python train.py --hidden_size=96 --num_attention_heads=3 --head_dim=32 --intermediate_size=192 --vocab_size=512 --rope_theta=10000.0 --attn_scale=0.177 --tie_word_embeddings=false --parallel_block=false --learning_rate=0.00655 --weight_decay=0.057 --lr_head=0.0107 --max_grad_norm=1.0 --warmup_steps=200 --dataset="wikipedia_en"
Each number is 128 + 32 x the weight over its row's rms, rounded and kept within 0 to 255. Layers, rows and columns count from 0. Numbers have three digits each. The size before them is the row's rms in percent of the matrix's.

# layer 2 MLP gate, 192x96, rms 0.253, rows 17-26, columns 0-95
096:167159155116109121153115160110211145121110147114111160102108147125146089110098121198109139142117136112155072157105104100172115175104135129080111078159143048192125008186137101080150170157085128136152092120110097138145125144114100070148092094112140152133152164126138124098098146110138170127
100:099118096108143135133192127157072083114124187140129130149095074096103124137070162116170130154127094157106080150164114080078172112105119135073185132116157090135081096149157095146086134174095093164158178136130167115118079106176137159157195148095144096138099119130140163167147154134053091113
104:134159129157155124158159142083109142155155154135114071170192107109136163116102122090091124082118085109096128120137150117112173088127132092103107156154147105170148115163182112102208148078196095147171156125093136153121145123102127131141086159123107160165143011122181158102140168132131076081
107:144127163133137099149113158174148100161071132102167145162109197147122135112097140124103140155071086189119158190114094177112097125157099082113135187186136121121124150163115134142138070151078157068130105095162122110146179154098073157104093158098149133084156141199121132090126157082083124083
097:132113144073076140163190122171175130146136143205160079104113127119143139070128202194111115160136094116083155166086133158173146137070195119099067080099127094145142111111137112107139117125117145124115122146158147152131086095142161120199113133150153146170081072150156126146146153153101128180
101:144086151155118107099151112130159124178113139143064084159102152077142120075148066136088117139081158118153138081079114162084124142139151114147101138134138093167117166148129156103116149097175165113054128102172116115081108115172130151232145117155127112075060139139101163108126189110100172110
098:093128184141117139119157149112103138161160174191142111144138169094135123090094140128193160115144130128121082129129079108115100078097118112120152133106080044123085174125052126133168067116086172151054134123089110091206132124133115107140130153135111217112130122105122120127167122132184158128
104:167117105114176090119059166124121103201203164119080117107095149148141127153145133134129054069138129126114160139118108101128126109067089091093136126127146138151103101108192134136115105133160144086076098091119155129097144189128138129045108110135149156165120174147112172104041122136121079116
092:114109155101100057148155130113107132042138137120050077129074129110149131108172081133175134151127151115149174087127125100218114169179105137148090121174098148118134141118140105174143117078148097113169117143129067145057108080150130121140147134138153146079135103106132098192101155115131077101
112:198193124151062157134175138147110174155148138123092126120119054136063106098139147088077145120109158082059139147140171136116174127180128132085154131146179110122150113105112077145129141118083143085091107085090096118080159152095167146129110184123160118179132129102100144111106165064158106130
# layer 2 MLP up, 192x96, rms 0.244, rows 17-26, columns 0-95
094:119081155119121096098131132104076152139126077146164097145185096089098117147092083079161117113139120127098181086121132153098221125147126129139139195117102161155157208064122066118088091115167100100111165142087084146101151137111141162134151138088085121176157118085127088143144156101134082152
110:142154102090113113087220128139072177168094152110125125090075097092077095119160135107121135125154088131119076146161092094089190169125136153068175114096101094144093096139146117131172129146122158131144136110167166095156107121153158161136180109114135106035090116096142086123159180125099161150
104:094165121129107189109135152159130134132138143141102130126116124120123127134147136066086167072138133200170160124178149108078153156100100138084097121153102159151101158189081158097073111151127155178090083115083133000144097126120093178139168140149106149124129151171128127167116092135140129145
106:059148081104199178094128157130127145103131120095095184107114144090101206103125142093185160126133122068122123142125155169145167120135100173119128129076121187152104108165147095074077157092060094130155158128133116113134115090143181092133152094102116102144095124169126134138201098083126159125
097:128145143124103135150117164110153124097107144208128176131108099143095112141073070183093150119113106097130194100101071128188156087120141110112114137099085123166117049116070161161146117083111160126087140108181186118153124169179157118155143142144133142148102142130185096099109141094051156161
096:078147130154169156104161131112144137177146106135121039120135137161049104149169085136151123133087097170108155124076112139083097111160071140181126160142122145107115153169124132099138090212103139104110127118126118124118125141071112098127163004157116162142139144150128140145093130117081146081
098:081129091109136130126099149102142115159111191119157142096100111163179152096185111157121112124119163120173104181165172120130140128115084083122100084120168208064171108146148130102135188159174105148079139097154139174149075141096190126038133108109154094131171134126134134107123171112131138182
103:144093124078156021164122203112158108133153165158147113106167150152169115125145136129192060117089115149101162116150124143115119104097123167115163161139119124146076113130148121153106103104159157158099072041108126095091087155152130116074165093153162130164170140111090167112113101110072125125
097:154091113078123119121136118156135138149175114114033103111088158157128161156131101165149074156105109178180192126158125101139163147177090150137114090111130145155164152144125127138148080148119049066097057153094106090066131091146163145170119146136119107158105130152109133117161089108169065101
113:180148089117146159122135090141062079144115085090120153154131105128084135166167077108174112099117072156151119127109108091151107060100109094155168171114140166136066134115156106129107203099175069178093136145107151181115104177166107111090095121140109126084104098118121080145124099135149059137
# layer 2 MLP down (transposed), 192x96, rms 0.226, rows 17-25, columns 0-95
100:143166175190139118083217125183128085091126135129116059158050114121138153140093117148126125110115118119103182180108199162137132073121099128151128126172105130091094117094147119106046121112127134105094162154118116121174209147130091159090134129115121097158161087126179152119162116105136108143
098:092136123141117147148110095125112173151174121146192125127125102090137116094091129138135144130083138153161226145132135167152104167185133075106103108110148121194150127147159109112141175163082119149202158155097190140209114184159102131173117146116108166141135190100104112144133097105072165111
101:151103092130104127182163193135171189130128119133136124107098182161121141119132169102190146134152210150108177139159169124149219126112122164117195100078159068121131141082116172138057118127084140086151109130182121122099060124102133167139117091137144109106100121136131131159163122102103140139
103:134122132088108070113127131071117112075111132091089169138133103137108121163120133128100135091129118113074086125132068154131102171010117102174179101128114103147164115127085128139128120132159119111096173130125143139159161106134117102169104059145078127135138152151156172112101185171198182066
098:123171183133118182157119122135124134141226088153205080095093092140141151067121147120176141142173121184140170113129114133156113128094111120118182079120114124104148191088195113080092139165122162065123151100128129175150086098083151124144121109106140104107118126107091132148129107106094100189
105:124119147101146142111152092167094127175123134138127074181138095195075148132124115208172111117132199187133151162167088166063147124112141103112172169124132123167138177110123145138089163177113125082170107133112113115160121134131152102139144139145094110135134149099154225104091130082162076077
098:177101081110104122149088108099165143075090117161123078116091198155079095185139159109153103125171185119208149090086114150145167132147180108116130128102098164100110129110131093184140152121160112147164085185121153147180119156108106163148152136148085161085136059148138152170126152102157105156
103:087106103166173124114091130121123080154111115104092113112100113150117190123088135180123113130107176140096163115120103112108109152128132141136151110124124193122047108116085169111050146104092090111117132137159156155151130118124076136166189144216094189118080137177109064111062125123101161104
095:102101209094179130091116153125065031120160101109172156132061120135146138140155137123171138105146117158131150093069121107147119115142116188086139177124077114092134170146156088163123165118129122151153128101128147174071169129105156147153210095118140163086128126130098162149134159146170148170